From a checkpoint of a small transformer trained on Wikipedia.
Size: 19 layers, MLP 1792 squared ReLU, 75.2M parameters.
Each number is 128 + 32 x the weight over its row's rms, rounded and kept within 0 to 255. Layers, rows and columns count from 0. Numbers have three digits each. The size before them is the row's rms in percent of the matrix's.

# layer 8 attention value, 448x448, rms 0.0439, rows 0-410, columns 0-31
094:141124107136103124130155131176137109141099147073111119132141107074116109103154194110117172120163
105:176054154191104156137138117144122124096170119086125105085110150126123142100168076123141137140157
101:166131192171122109176129136101157098219121117110175149131116126085123191129153152113177126155170
104:123173105121151133127103186142114120100083178144164111121101109193098112093154041152146130129162
095:182179119120156108105093137087124055127145087075147108089166165104111135147111078100107081139099
095:132162120172100140140109088076123178137115124211152078136164100137135125081161123089167145107118
106:102127076149113110126156097155100124146108185105120115127122104152144180107141160076157054120126
100:140120145105144148167175142157147144149103075146115095090137135140135166087167111124180117129141
099:167144180139125151089094115135089108175120099123089172104130114157100104181150142119103122131176
096:075093081098156128135126187157141129085135096167119077107110083165139163132147073127111097138085
108:148090118119081118115154089145154094132124111166120122152176178102139176077130156154111063140145
099:125089064126076104138080123122151137168125117147152124096125145073159132130155187082118115131163
098:216089098196143162084142096130144094128164078099159139079131156077137132119126110125139096130141
096:122134119120119106103136165145111136129109108147103129134089096143136107073163168083153146098147
101:116130177204178072104125147153118128080138174135133142122179119135038139137133142171135112133106
090:161181189137103154116090102120174170213110090218121153148123110035121154086119150122196148142128
098:091043168061143094126117117130102111086123094104155121139122164186153149157097165116087112109073
101:126097133120120089129081106141121185094086173099129156156107131146148087159120165130133157105096
105:083121119061119107163099106154124125161095117087069171155148115150181162117123161182098128153108
107:176154206118073151171135146127115084147164088096124130131144184118142144112149144083132170143204
101:153133133145131069159137118134169133143116129106116109138179154131159139103155148107181106112169
114:154101102153087067121129137194123083137098140092125104127150066166071096128090168128140119116120
102:147134143097122125203083117161124202165143113152125133119185136075120138140152092063155158121167
104:150128079117119085106177154100172129143018188171095103112109091164152092152127114161155097140111
102:113080128113088088108074113124145121137082178129133109118068101154138109187153131185120138114065
104:136133105146078121095173086158144088121103130116115113151091115130161104120128186130114134163127
103:134145167108068178104122127123113105165115115085135153142080086076144138142110123117089137093129
108:113130081147073126107115056101144168103148145185101124139074106170134088163109143157123137164098
092:072154216123149083190134136107121183071126135102152127146115088143075113201061092141150170100110
107:084112093114116125076151145111166139132107118130124093095080127115087106195102167156098097126069
104:150114127158119141119104146094127111102155103198148074145052143050196160117116066165144079127076
111:063088179096111098237140179158139143149124144130143108125115122182090162171183112184136145159085
104:100124156124100198141142122125132170173121147160106166172187056106174185122154113133133185137091
108:132177169104143060125124125180104068136067199074155121148109152175168100179135227087135113149119
098:152128131128129126112087112126133155136168108125126152064133144124088142100133117091147132116170
101:139101152130066148108141107105132146195113118056099093160190176084135113135105149082112127098135
095:117115192164107086166121165125144184142167073154143132141124066084028115101120136087140120098136
109:097076114080113165153108170112121144143079118148130125153107116066143101135160075099146132129075
114:150115115116076163129054168132124083158130127165130160120107094131129150114098105184154141160176
098:112149096101176089102089124148104166107134119109152129143144153125109162116130119109139164133164
105:079161016128151099168133186086116173185088198135146122110082116131157110082105111085146092119132
103:142088144107148103174158104122119099147069057150102132115136157118175107114122156071116094167087
108:154111098158123106067117099149119122151067141076105098128102144123101182068125172065095131153135
098:158098145185085105090149107136151131192255096156144120137169191104102150123129117100134096140181
104:153120134126106170077099096067123178165134172113156099118168111098108091098094126113141151104126
099:129116059103109181113125112105177090134116170143137134110139163167140211090079112090144154148149
105:132156111167132133184104108204095141079130157078136142129077142128110138142125162056137148107140
101:119072060100133136140113126132168125135044162146119144071062120145092120090144059198093193120125
099:071098108125160173149160135136067195137125117110146151171126120199032103103151127082130125110095
108:124126098051118196135080180117128101103117167080143122145104124169199113140148090143119133134120
100:131106109138166088082145192093130094167186107204107176148140121097197114109123133081156103141139
104:122132116121129171131112103185092148096142137119114140133119109129148154146123126160158133128108
108:181102099150130100132126126124139177156161122125137133104150114088041138083116173032122100094165
106:130086099169114119132128148141177107185130103184169157111144181068080131086177135123140199088202
112:115171160132174095079134195164152106190165134115144115108154102145121180155180132143123158132139
105:136175111138095117105133132125104114077143175129108107102121111133099102095124186100112104114145
101:140120166134124127144083086113132162158157079143093172153122157182131088166125155085119084164150
096:154130102095151115026121115161114066151110108119111154134126102050173167128123149158167104107148
100:147122049176087132113157094105133190158069141166127115095140123083070130168100147151154127114102
095:112096210109100163187129082133144150185112091124113103067140149109032093050160168096138144120154
104:130134109118147131064165194114105131155198076148144184095138138116160138146159104122148131135160
092:135108135141114124163130182133122111117170116146139136127138115138031139159157116070139126140123
101:136171092069164134102133099115186152188090124125089117141124140146159124117105121180140165195143
107:074116139079138113169128110182090150217057149079156186177118109131104158126122190130155143144107
087:176098132111152157091157154097101076113115150115128094109110129192191124156129148153154144129157
086:172128108151137182124127121121105177199103105203186106190183099132077169092103124152103103125170
087:185124166111155176124124098139156194106094143155097092056139084113146103133184167137131118128139
087:160107118101074105145101158121163152152164090168165125179107138096129180121137130154101131160131
089:078177157107197185134130158103102122144077098123121179131164125162098148138181133111075160114100
089:132129118129165124144113148102124181140073173104134135170119118180140117117151131133114167138075
098:168143109134130126122121097070174160141151150123140123104150162122093148075141162144109131134106
091:141163137190101129162137114158125142144123110052139106155147080111146087132188146163130101133138
083:148096136155149145149112145106108094169135194110111097116083114090147117175176109141098173138121
086:144072031125122102167059147118156149093169138135163100159132128126200164160113093125101136123120
088:218104096102119184096098071154143067122110174139110089115107155096162171127079142077148114105183
086:168116101125116114148087092109157132159089098174185183113169177119127160152109115135082171140100
085:075160109098098090152105230066098129131125103075118162139139139119117118164092150159051100163163
094:180078120147160158134095075117148184170123084111139124156130099067137073114155086169176101162121
080:089155137077131102095147208154101132104150062161080156092153140171155109165117154142150117152080
087:115164142152145115112120157086120121091091146136148079164125101112151122169179163152128127143116
084:130112185118107173114117071111157152193124042142127126109113125149074151152133140089138091140124
087:146174136151188103137103131129143162150109153110155117146104088126130132146142097079116174128156
096:171145180120145075157164131165105104101140141052152098108122164169220107126149144116118142115140
086:100164099150079135105118119162103155141104151169153110152116116162140093159085124103100138108091
090:155149097118151130126159169112168194147127107113133122130152078138119147157132096156093166095135
087:158085163099150169130158116108174135118086050123133135151168177152125138125108166090117126121117
083:152123101143111126146134124149177232152176113109187153143163100067152162089165106161182095135164
090:126135157141171127140125124090113129138120114110050105097050098164089141139157149076080159100115
087:144166098064146155161144139102147136165174111098140137145117148107160166129124135172070159158123
088:180110131119139140099121121113109074144133099145142095125162166074136145086117134104159114125152
092:157090148103133139121104133110119154160172115083167162149130113087216118126167141146154159114119
094:106082100118028149143109126105102069089212058142087146144149120115129150136121078104111075175138
089:131148094133100138118102099145121125193197134203128185147102128130096100124081130187139148127121
086:141135099141180131118121180130150131163200120199108162152135176101064118121062127114097104083142
084:123121122137166105178145153146156155096135089097128181100125120170068143101097127113124148138093
092:156191128148143106122108114148151201140065140121158131124143128092126136171118111126117125110172
076:137147135133116160043080059110163070090184102161059088138150140131093139098153125118150134146147
084:122112103175091181172083097120109143145159134117137139146139114077126113172142141136151107135110
084:142108152138113154082124091151116112168178156183194158099127181110102184149085144125136108085080
081:082078159163121099142130187132125078190156104141115153105085102167169103104177137104128153118107
090:112092105140083133142149161075108153185132113217097179094112140093121139146111142132142078169113
098:162161156073190083118156127171129075081105135075120124116119148158111084136166212131138142119080
086:157150124158157164118138108194185140168105186173150111085109105138063111097106148150156092095156
076:104103158180104104168148121134122065130158145059145134134152113114096126193104111078118114115143
089:146118111087107134113090223150081106099154105085138093154089150126177161170102135102109097135155
091:111158125100152120125137143098074097135080082066102093142096154158198112142185097100067112133077
086:091134083137122063126115164089150161110100095191145151152132122116099081113122112098116111149065
087:161082130130091162128101155116115128158170134152156146127149144090133100130157167073140139153174
090:127092084111124103117113231066130151124114106096062088180133093134138177164148152095093131130098
086:156073083130146105106120084140158127166146115178152126146209157038110119127107119123130091137085
090:103154120094126086182129129106101114143118200098184151106124103082115151106094133097128183091127
089:116145138097136090207120057144125130127139096079097150109122123158131128136088170129125153159165
091:088174150144118163125140146134175187162113168144125149161137101127102148143131108140112105141144
085:107067079131149151126155180148086090044147153160106144080150135118152066118126167164144142106186
088:151109140103168155108130144101112089137128112138112094158090127130123096122143183135097140113113
077:150155142097143148194072169134139195132125140148125168153076106134106123134057143095075123150125
085:165122159131160143164163131141162173105126090058111123115147163100152095139166144116166110125088
083:158120101121082153095114071148141129185104141143130089118087141115127125099133174135104136138164
092:160086137089123160142092202130101134102071159114190103116111117151214136125140087161117137112142
083:164086161143129131118149091169139078128165092116137124144155150080076138098111114151115092143165
089:126095108138083150080105169131097117088149113087192136121124114189205112120121123130081127157119
081:170134152146193149123172199103079127139160164083120133127140051109169092113180169134117139114120
086:182137136084151100130088133144165150114141179150139134102062172160255151164134148142139132156112
087:094116159118197107142135159115111135133139107069094080142083082139140108136130139161150162108081
081:091138107134141124153148194142101114115143111087101128163114152158195117143163140118069108138097
087:099132137136095137138145144079115233077157142121124126150117125124076090165166124114160138155217
086:098124082084126138107116115162089110116114223168137124131120109161074132116145085185136132141142
091:170170169090152107168165144142130174085126125085114081099122163155144201113109152173168137158112
105:110170105143183123112126180148169151142091117161101125160124114135102143124138087141147154139157
106:162118159152126087155119141162121153118163082169123114102101156084152143106064039173108144180087
103:157083160144150181114182162114108082084149061110131106114113177126064116169169137188175074084131
103:146186132127144153148162142091105128106150098153134128119089153176179164092118160149103057117075
106:165177111091135134105095133140094160160062111126140111148069065107156152103161168145111082143140
105:171055143155111185094151099104129103162172151099169098113133065056161126105154107192111123088076
100:145132101119166167116122173110090164069161126097131095132112122156122119063134158116111063116105
098:111132118172204123114156058094108170097121094120111135137117196138182128113161167156125163164133
103:053141120168127137087145083158150106180140138080153112087162119132147141139137195171153128139094
100:159180083102139140104151149186067136101088135118110123111095123188153125169098129103108092130150
101:117157102113130168147147185150172108119108108168099193090139110096123112185133153107097053121150
099:122165138177114115071152097143142150189130108131076118116117156088151141130155148146144063154173
099:129121118126176128170193103151153078087089089149086136065145170122157073125165119171162175146072
102:105170047107132099115148155112137093100173101158093169165129175119111089106084096141153102169120
095:156098115094120106103097111122135111156149185149135187091146109136139092128142110119107120167115
102:152103108094110075213156105119109131082125130108111156108108050087114167088137114087114145114106
098:168107146076169169128138122094114158107196159127104147137090088127173116147094088052105150113134
101:125128120144090094153099087130125117116126159132106182122163080080117105179159153146107165152123
097:143121130138137156079143081152144185118151103176067137122106119135136118126158144113123070144182
106:123192127123159159108132149175117076116167182093073080107102129115058111126088115109126122065081
105:145119157079179164110115159165155111128178056098136084183100161150105136155085154200109155090130
102:154035133096098104129121126153152156164148130136098139100103175063101116178094139121133114149098
098:113091079114143170114124151127080130094151159112141175028116116193145166112136151117110119131164
096:129123165121107174072133137064143140082122113122124175155144110096174123092133063088104122107137
101:116069071146121052098123088124133119161086148110134085080123145127148109235084099086130106129124
102:126093090065101070168105137093172092154131151078108129124168137120139191117145135086130118062137
102:117142142132150109122122104157104082113087108156141102116197183143089138109127161200124064143132
102:105089103129169116153162091089144146156116192127189147115163147130097100110103085085115075141105
098:098035154129162152151149168170134092128069137127202140127143127157132173188156153139157180115106
101:116121123152114122168101068058075135132135088142117109185118157118161118092183178156091209132082
104:116132136164168125154096107159121070115073110115137128145151068114169178184114189105129075128115
102:150106177120173119100116073119093096127147073102113175113093135089176124085140111106112168126119
102:165201103138117139131127066132155100123185142079151081109143123083115148137116145136110115112161
098:131067165145127113119111158149094065137119169143092135171129122079104053114088078150137148114116
102:120136105201188151152140090129111129084201144102110127176093140081144128074127157055129153137109
111:109090160097116119152112157106121161116066105147170134097115196103125143076095100150146184167204
100:096110107154149157147145036095142181110148111123121137128134130140119117153112136083155136118149
104:061099170197162070184130123206149157138073097099121147124164124122141139188093143100108126114069
105:135113132152123059151128090157125164132058138107132176100145132162175172118106144134112105131108
102:102190116178123172143096166087122150124099127114151094166111104191152111069160158047125153168155
103:177139151166137052107174172118161177118137092139118137088110086098147145173113162166178188150136
104:107161114093163183113106181154115120124139075153120213150115139104070131116147113099138088142162
099:092091150068105091100116046107136141087148128154140154079133146152198134137177069116152115145119
101:141199110147115144157097136140115098148114093139084133121108099160188113137127181160102096121170
099:134103122115195167085109115124131139149151134125109093134112160102097135152137191167097079123124
109:173119165132143062149097149096103148126119117082152130128112070121156147161160085142142114112145
101:080144133129136140140147115088142122120154124095120099111123025045127129111109122130123099108151
100:075099117152119106178157131091129157139027132127116153142152150152148096093105109119121074180161
103:159079144126105188167134095142139049111143099122127088134099074114054112033151134115129150117083
095:126129094089137087185178153127122153098147147129103143108108061140100160122137124073088098104130
102:180164079125118098132135120069120089068123092124102107060160165171055178082144127111098076157194
104:062119162119142157079095152210139091144160154130152106148104164122101122090156121104130116100118
100:146121161077133141102081179170173159148064141050147111145152139111104133166120101179114131112124
111:070157115102089073177088117146133154159141182117112121111119117130212115188076096113177098157100
101:148115148143111117096091155123083152129142085129098154058110102138068112078109084145099123129124
097:105152092121171179121135141189097133088070160148155163114151135189132182059177165101118130130145
102:134194129134151068120166119089108127098133096135080147140147155115157094124165112169144128138173
099:081108131171110087128121144100137164126143109127139099159168147143132121113153137087112095126154
106:118137088175140123186108095083125147139092146127106151089104140123134103100100118124125092120145
103:107132148056137162126129117135148105102030186091147129153127169174100139137124106123145118144114
101:143135144142099070099129187160136140086099194141108119166115138098103095118142143179128081114140
103:137075153149108169137120058156147203185100101155161153107122139110123173104116168072152151128133
101:193161090173190144084152118135118163130113131168099045154134150135104091132136129117087114118117
103:145124146108150061079141119176147137155118087176142139128082140120114110102139116086119130155133
099:093119161146123201077119143117136138154129081094110119128112081122114189156132100108112173111127
093:147111183095189127120186146157139113099137187124134158118136139135185139124136204140150090161116
087:174128122047165115113126165079171151156135163148137084121158161182133102155111126116119058113077
092:128142166136155122100106116121170166133158131160099099158152132167096123183099109102112055159127
089:146098209060152113090166144079108089171179131145134115104069210103077105095154115126134064109135
085:156101104112120095119098114136163180143170140109128126128144111138100110140154170136071103154163
095:214095149141151190148124087104142142102130128139182115129122118136144103097169097136150085088175
092:047132094163155145167127092154123241134118114188100152177142137143103058119130062055125094155112
095:170166140092124159094132168087114143144130092144140138093127060104098146110173125147150047114167
089:142119101134084207158072133129091127174111119114113127171139075138103086143109090137106144091108
092:087102173157090043192155105144172108029210086183112123156144151129090137177135096109124183119150
096:111122121084113138153122145093115133089135116148105133090164123159112102137126178155133160173120
095:198120138104173114128162150172146082120165092161132131132138186191146086161113157155184098161139
093:171134157109091202126129121083113156156145113166087123099163131196082108126103125121153102137096
084:129117130119082068176144135135157170126055142088119130169110158069122184076211085137137132095102
084:118133098176144093160088084123123182094089167123098085164104137122205181160150165106117138118110
093:155072116100105143131151178076103127116119119093113173100132160098094105105148068139118115130178
090:110121117108102197159118116140136110153123131121139145115137051098114149129173109108140141140182
088:087154148140100151084101115176073150136180147073091085092164068144188151122089150131144132114109
095:117104133179107105143070136100140174131098152114132101138126064138071143155128084117143125099156
090:108091115146105128147115134136092170121148065104121102182157074196103133142134058104131121096112
085:073123094117069120139120167111140138128118142111133139157100150133139140120098131052075122137117
093:147134201154129196111156202128089130083106073099094126078160073095117144115133172139152171113102
087:132068142155185117131129142065175177146175147157125127150149130135217125121098105190106132166055
087:127136151113133138167117149121131095115182147120079098062187149119123112147136136179159101140152
087:083065133186105077112084119141092123162101096119132154220118112123123082140164128151099164101158
094:151150081149181122089116143140138163180151141134141137092099166158099126077125092113151086122063
093:205127147066090221084144190071159118127168188122167184110100113125141127129137100089137113166133
097:228094154099145158152125047157141097144112119104180119132116199069097112069113072164160113153131
094:057110150111154113114130136098127123054103142147152108155116138213159142157130123132139135124142
087:121146113160157092157135125179136155192127106080161107137076100118099133150133154079109095139138
097:070082085163149078138128140141102098143141142087158100135157136104087133101164145121123163124164
090:183192144120120147183118155034155122127163129128155123107145138090119108083056096123147060103128
094:163142166084124118149128142127153179087151077127125137114139129201117144143097138147118072162102
096:079108105161136191126132090129078121096076098145125136130111088151155100140174147093145139106135
101:045153091190160063060142165166143173112121052126124092144154099140138129151132131066123138135104
090:107124110120138148133100094135155169132110134089173163140149137074072141154146113068138124115185
098:157121133130091138122167129181134135095196136114121089111149160087132118119133100148119116162145
085:132101087138115137185157038111125158140131145160096154145123151099108158095121143132171139140150
093:065152149138148102102139145138131181122116146143119124135155114107139099089209121088129156103155
086:139100162112093170143161146129151091119165153073152052118108076078203082122104112108093142118172
090:094032138091167135128151126114128096121102195172103086110134128144220084145191136123100124165141
102:169188157116149130088138091141123096137161148143189132104071115108189147113114170125098059131119
093:165102080121124206148141123094136093140145194157136161144106154130132118144111128161117083116118
089:104123125175093111159105121148161128127116192128121119082115095131123165105124114077147087135159
093:155140112165165158093104140084144035098106159112148143175082095121168161103171167073175100175142
099:079092158128169155162087123166118048082157109176174123128107146133203108175099114141152159119140
097:141196098154101105093169186118108089192076170084120150114114145104117108109135149114083089114157
093:123139145137097067091159096145127104175134104130103148099127150140108136124151235122124169136099
095:106117139093160165123132183136143115135090120139179099115084176139178111130163132152098117105170
098:193081116098133122176123099110116178097144151098099169128184176096133106118084104130178123112098
096:115101173152151115167093114092133162129048167111120124117139123140104132187162160119120150120093
093:136152128102142138138176125128102201174120112091157119059131078070064132130123179098131121127111
096:101122155113134128092118113089131037079093181115120140167166098184175126198109148044135099135096
092:077089182068172157143154138149118128187086161138116141106170117138130164141143135132123093123075
092:047130146189121109120145192164110108086087127050130115086112098128088135116137159166131164153154
094:156110130044104201155138138149153127116187140139163156098135159114108111120118044189139146118148
095:060168166133161107144113122146168088041118090063177128151176116096100102146127164053116138129141
088:228095133099100202086095107157094107181170084142153129096117097166115129096144152149107150112165
089:062161130171130120122159100137117116109112133135152197177108113099150142113135153108099162164088
091:139153085143092129079110129114171101111185119161106120117137054148128110165175129090155093131098
092:109124061171145151139145116121153119113135115092109119113118163117071155096129121054109087116255
093:122171131101142132168046158092133217123157115105083151152165091167106150179117130122139136125132
094:048123101131124063171093106065114084046123162170134138152150128109147107112169162107129104145091
107:129085186087130090177134155197153096142105089131175113075120093149108162126119159146110139104100
122:154091072193105077118152131133147035139162046114112069188115127077128096160129095154126114126084
101:160100191137069112167138119130169100144140132144143164080157058112198125118134144185134046075109
116:096115107179135120150133165132120111062158107201181101119106179151137069163124113188099101118113
109:116154146169099167138159142117097098134158126128104123127115119110163135117104133132095170126097
114:111117186134119087193115143135126102125155133121127119110153090142135153121171190109159156131064
123:107152161075129146124139118161123095060184161106170127121149161113147137150107106124112165129045
109:161128150168137116160150118161106137125185146147153083082194137148130125108123152094114099146163
107:098197169089155090123185146088170109133084187072129094145089131108101116138166071194152120116035
115:101142113194091088075130092092136174121159175158165149136153207071092185081150126088142112139084
119:123150169120109119137122150128127095087087155096123168092126114169103170121110092156149176102132
097:094121142137143077117138163174089159151118105114142163164163234111140105099099138196147096149083
116:104138122130148137108207112106142170111210069177108103179151090102106073152143150079165144121124
113:097140091158100154102117121145070184163127141160120102164178033149130128123143179125153127147107
109:150158168094117179143135141135135140108135098189121211049111129190117188111119150101154156116161
118:137135080172134098109100158145117088119130096102156075123130129073090107111121159172120128143186
113:098125118126090107130148121212114129086177164101089152152132113212081088155161109174132131159053
111:085138126084158158085153181136115133175126161149112138137098115142095094115104112137191162106123
111:118086140145105184149131201152134063176067113062158143047129142158161116133130135161092183094116
104:110172098144101128189117110182126121120126108122166113097126144127096153167091101107120148138142
106:165107146133128118092170103124095162150064189150120144138128154115089129141165106168162133118137
103:102137157082153215160089188168151123113126057177130125113129097184094146091114092115113159139195
108:103151161184148110144117091134136072157057139065115164144109125159211170135142093162106170130092
104:094119159087135107099124146119125128123082177122113136138084110156208153149123153129129159143124
113:126140140146099170169117082125182101136198068139149174077196150156135113138108208087117156122108
113:143147126123138169152114158198130060182127154092102165117143099180177134115147118153106175123145
107:111124083138086160093143111135097199138125121123101113186147140112098119118187096156132114124160
107:069078099133123123073150090084116179140051183153121147139155081161095146084136182134118124139159
115:149078143110144119139117163180069128143081146114139121149071151158150051124133198117082215111141
112:150109137129142143107175079107154062067164067135129097148149112137163124136138066149122098107083
119:132142155110158092169107127147096129081133094113152114104166115140111109141099117127141078143132
102:092141136160103110115152113118116207163155095145143118181160183130105105108090134163116127116139
110:145142094083109204132099137126103106142078145133130168065152158111169133087114092144113117113081
113:124138164096148076142133189147082109068108164167096085114091200182126080141139123158122107109162
113:144172186178103110121159118157088112152121138120145131127149162160128148134126195083159169130082
109:127142177160138087158106113124177092151174176076158141101094157157153076152137118163134127077061
112:131094117124132112098128158110141196116032246138126095084117072108120127088157155158104146092138
114:137125177197145124089188134149178114130180086131164101075191122161115151104138121101153122171173
112:129100072150178072106090152208065133139122166130106114133124169177103134113178111149137109106149
120:120164129084144099091112129090135161095108198100133113123129148090141100144126118114131099133123
106:120166145138127100110165139208146064183091113091122146149145137159121125121143139112113119100160
117:082029077132094118138072106142088091188179132086090122131131088114188125174124119117117162121128
109:102125166140140132110125097163144154115211060140105129116138132084094116094099091043142102113089
103:085144068182160139141160167085144145137173164107126183194100131152172150105100094122177159132217
119:079146115072113162097088083147104195136137205202113146146128146114107151126172149101139096139136
111:115148076155123150070185152105121132133126097153110130129132075153099121092143155146115081112098
107:095122133142135186113094117199097095114135036085121180106165059107155170110073125087147146137150
118:138094105139094099197104086080169114087120119200118080135129131067095117135108154199117077119143
108:145100164069066146085089124158144142086132080089155149078126106075164127139118158055125096105112
106:078138113198092142114155155120112165137164131149097151170083156134091121123114169104148117111163
115:108101110087113099148134132099126047117108109183105136098095116124140105156129127099135195139074
117:075131104098136103144110164101130118109086093082112116114192092161102136117149124167124107097027
108:164103122203109126144117115100124074164178116107088139104168095127112130189161170079085171137161
113:107093167146089035193154113130164142151129064119128095163127108132069151142103126114084082104205
109:133151110112146164142143122221101141126181172143136137098141119198125177114115150178129155158112
113:194110189112143132072134112128168161086151138140116147095117151119184123108093108119166137136133
111:143096164172161159120134108184124093054108071170095189127181147145156180133169159104114124142141
110:121137107181117129106129098139127111068159125060182154189175168159114147127152167146120133134146
109:202214185144120150167103107133144045129138097088133135106155094142092124154110169102072176151118
103:080066165133121107159102121086141200141148132156124142123107175109164131155148170102127142141166
119:121109110176128127179145179166134084128164105138153110139167064156098144157137167135095153140117
106:118157132134098152216110085081124106104146084105144100103139099182110169148122132136185149141043
107:110119141129080161069109181114105154112126169152121155157143141127129117125155083137169134142149
113:136106123173145098093159132179129129146145128092119131179164122145075107105168152148161102128144
090:111107175136147135128210134141097133118151141190141172078147080147122146140098120161153145119101
101:131130108166077218134112119113143084112102127105128142126126134133154152144126155190155152122168
093:106118084111143075112075098169121106127221083150146172152164142123116162037075139113125127154053
093:086164166179081173133082134145060143064043126135128130165114113134093091129177126147149158103165
097:098096120135173180155112103101163108112129075073144141138154150117137175160134161120102129119081
095:131147134120138173136137155148139086134141136113160137164091131126071131167136127123113132124158
091:142130138138124085141098152113073090134126155169114178149138130131139160088101117131119085082107
087:100154144126124137196124119118132161082125079094134146192167108109094095122121119136082078117078
082:074131131196175097112094123179120043088122100224125122191170137100107147057101131123147124141127
099:057162153204113098093073087121159095112140141085187115170153124093118186191180141147141162137142
094:156176115123132141112115124177115060160213121112130095184111156101087103109098105101105106172060
088:099168152140137059126079117105125136099101129183144154089156128106168087100110072134120114139186
094:110111155168119239174143126135174113160110087141111167113124121134065126113151146161133179096146
101:145122113157098125172106055107165153062174116077154108151154167091154139132150086154131091134164
100:176167101109130050162177107110153080075132130095141110103131080119159118100118076112161150120113
094:106169140170187118128133109143172101149158105178136128198150087135090084169171127135112102169078
091:104154124147152095155116065134120095110122132105164132162103105113083102137123129091117158137163
089:080103128220128069161045144127140136086091169114130114158097152147117170130142130178119133109177
093:105102070144122112112091176111105181121137131097145113142104143161053143126082160148118132096118
091:142143157083141121119165161097124118186053169089101143139125131130127085156105119116122077121098
102:155094154187185137136091094145137071159156185145169133177125107102084079153152087189111167149111
086:134146048125129175162124131125131146104111115116142167116130081116072103176108154151036117028136
100:081092143141118145159138120092116150152082112159112113116107180098157114106038120141125177159062
109:107156081114111129118136136096169121084141097108140141115115112127141145159172144158123171107150
091:129191128120115147143142089099131104123046166120076148119078090146176141154081151146127159134134
091:051075147130099158176101157150134145107116092148160166098140112102105136135134182125138101180137
089:101120208051111169140140155125144101105104111100107105137094067164168177182120132157130168105139
094:111115140177148160139134131174135115173134121163100125130115049092154146160113113075098126142139
096:088125096137112127088133133155140107085184136140093187105144094144089192140120193147121109138124
096:108128120141089204186116098127158114060188148061167108139134124164117171146074079145154168177155
093:102092131100115206157128170129087135103084113106097120145101181124147112210068190141154148152141
088:099119146094121087139099160133168092123121153124128124183108140140106159174150154142106080165118
089:123147055130079143139123208179144153127114124138128096120125086139101108112061142128123107115084
088:213109142121141125129091130082193093138088105140131120104137139108124116114130116130119151117099
097:109138098131120187142144126141143120127085165138123156095121131166128138119131098121154097142233
090:097114090148150070086069125169099115097096140123075133146079130121143114156098153111134106060109
086:140150139127138081136132105144075191138113145063152185151143114082145097135116170100093158097120
085:168143146125108127111108164166143170062144114180107112142162139162097072117128128142125120106083
096:172191042130095111167128087095158193087174108081149153096178130140109143077124138149164177110140
095:119099128140128113126167078114117093186155066112124123123102103081134114182146131103120132163124
092:124093121142113172135107129088135149189073116076093163142128090093188160138098152164166129147134
092:165158143088090168177124087125143144054164166191064132103190127142076154131127116127160204104173
107:161150096190100160124143136085148184079073200092125107111147171135122133104138165152116198122190
090:202158149062137142109133130122138112126124144127158089109093124079167131182149113091117137104184
101:136115180079168069153099145125136157142170133157101123160121124116110086070118156113133108153153
091:099114139213149111103102102214117129171206116148147113145122094133084047106133091114106153144116
101:107106141107104122157141116173103078169171130074132139151125088146096087117155112131104124156075
088:081094107117075167136109139110172084100126095062106129161123123124090143096064133144085141128101
095:090074088157120113151077161135166159151123138092151103192148147124101143133114121143132128146119
097:091148070184094142111130161097131165080088135173145147137104142155088116078125190136096138165153
087:116133087139108138073153094139133106132057063113150145173110083105097103092134134105104066128141
091:079038184116183122185099108125085164143075185135171134163143127053095120147143115162109138139139
099:143119104125158048163121097211093104200177084152135131145157106125057092086116106116115153156078
098:123080198180154097125130209158127101164105187195128122138168116094167094075128175104134096139096
093:112127074191156181116069105113109114034216130106168155137138178103121128118108162146103154113080
099:139166134101135115143160079138130128172119168113139091170120069150155109131114079118092130157116
093:146135108110147120161142099127123167143131163147124155157168150122139122020173065123117073126112
089:099121138178096135197103160120139171061206098072160109138146189127097169116138145185093135108069
093:221148124136084147109145137139110099089173131141148118112190182147126131129158159134104061138145
094:154163093156173198093089094126131153067183081081132092103146105143153141151089093140145107118120
093:177096122070170055114211096102089088128120205120138115120136101114137130128129142122081095118071
095:054088124151092127066121133060124121082088134111126103138120103153174159171149182120145089122131
087:096116116107062123131139165110129240158089115140127142046145114089101176126151088135142227117198
088:186089091120100148119165143098183124124110096151083101089144177164105195077096158137137151160112
109:170147175061164119132167108126139158150168143118164126120112175173162121087099166148147149127129
119:087117069084097129128063127147151101172121149116133063133128109124111149117150164147123155163071
105:165163089198124187139085108133160119087192154147095095066146170141157094119083124176101090130136
109:091163137099100015098112111137117120145081060135153151146128123132053122156155103116154133116162
107:129171141112135082115077124094051098170126209081137130126158136137088119117136133108131132129183
117:065106125051161152104135110125139112140068115130108117149141098108147128151117123162106132135097
112:079110128064144187156174067097121148110098125139113087164100107117189099120126165080166123127142
107:137163165114131163135142184154142081164161117137106112121129133096144132097115125080136087165056
107:096073099098149162185143155100144152150130108123153040152094179116122116192145119181119059114154
103:083139126144115131167126131105127050095137144168144165157121109122144107149098113156141185134053
096:112087116117154072128110170148105071153154102087131182127095141183199113143101155167142085118005
119:153078129121106125129142101117109032114121100116164129159164151096168132147103129126095127095134
106:132085113121136156198124174117183116218113037105147132140154151124114087196111107152096099136078
109:096126103081113109165126184154081173154124136122147084131178137177150092142133121094135053146112
113:142160126132160196104197118112130155113061099143090128121127124121097106188155101088111127108126
110:137159143162143084138104099107108164106101157176083121125155109132098095071099103128121112130140
115:071110096120113109136075148094166204161164057151118113115102143090137137118125093138134130138082
109:127220126095118120160124121162136157110106120167146124081129176173112139156151145087138141097142
104:141117134084134111070136075153124070165177122132112155085131111186100119132078151173171099104159
114:073169109155116134165118140120176106133127105135109167139161186204010114167174133141109082146147
101:105133141135115134173111091160074089134156166161103147169120127175175117115125139152122125105067
102:167090150121130113170095106146165161101234195195091078167108215100131140101163100070118100136180
111:116103087135158098124094136131141086121187059184121123110104149138089139141118075111121144122104
109:165145128145113142145163113117162108122121112121140135115138115140102126203146132132135170122139
117:111163128108086118125152182091078181148110132078132108074134187186113119113124137108109136112087
110:045085136170138099135143127132120093122148078140092134148143163131168075119167073139127147111143
096:124124183052155199132136117155138132141178175067162149102154157141175142100137157123138159112122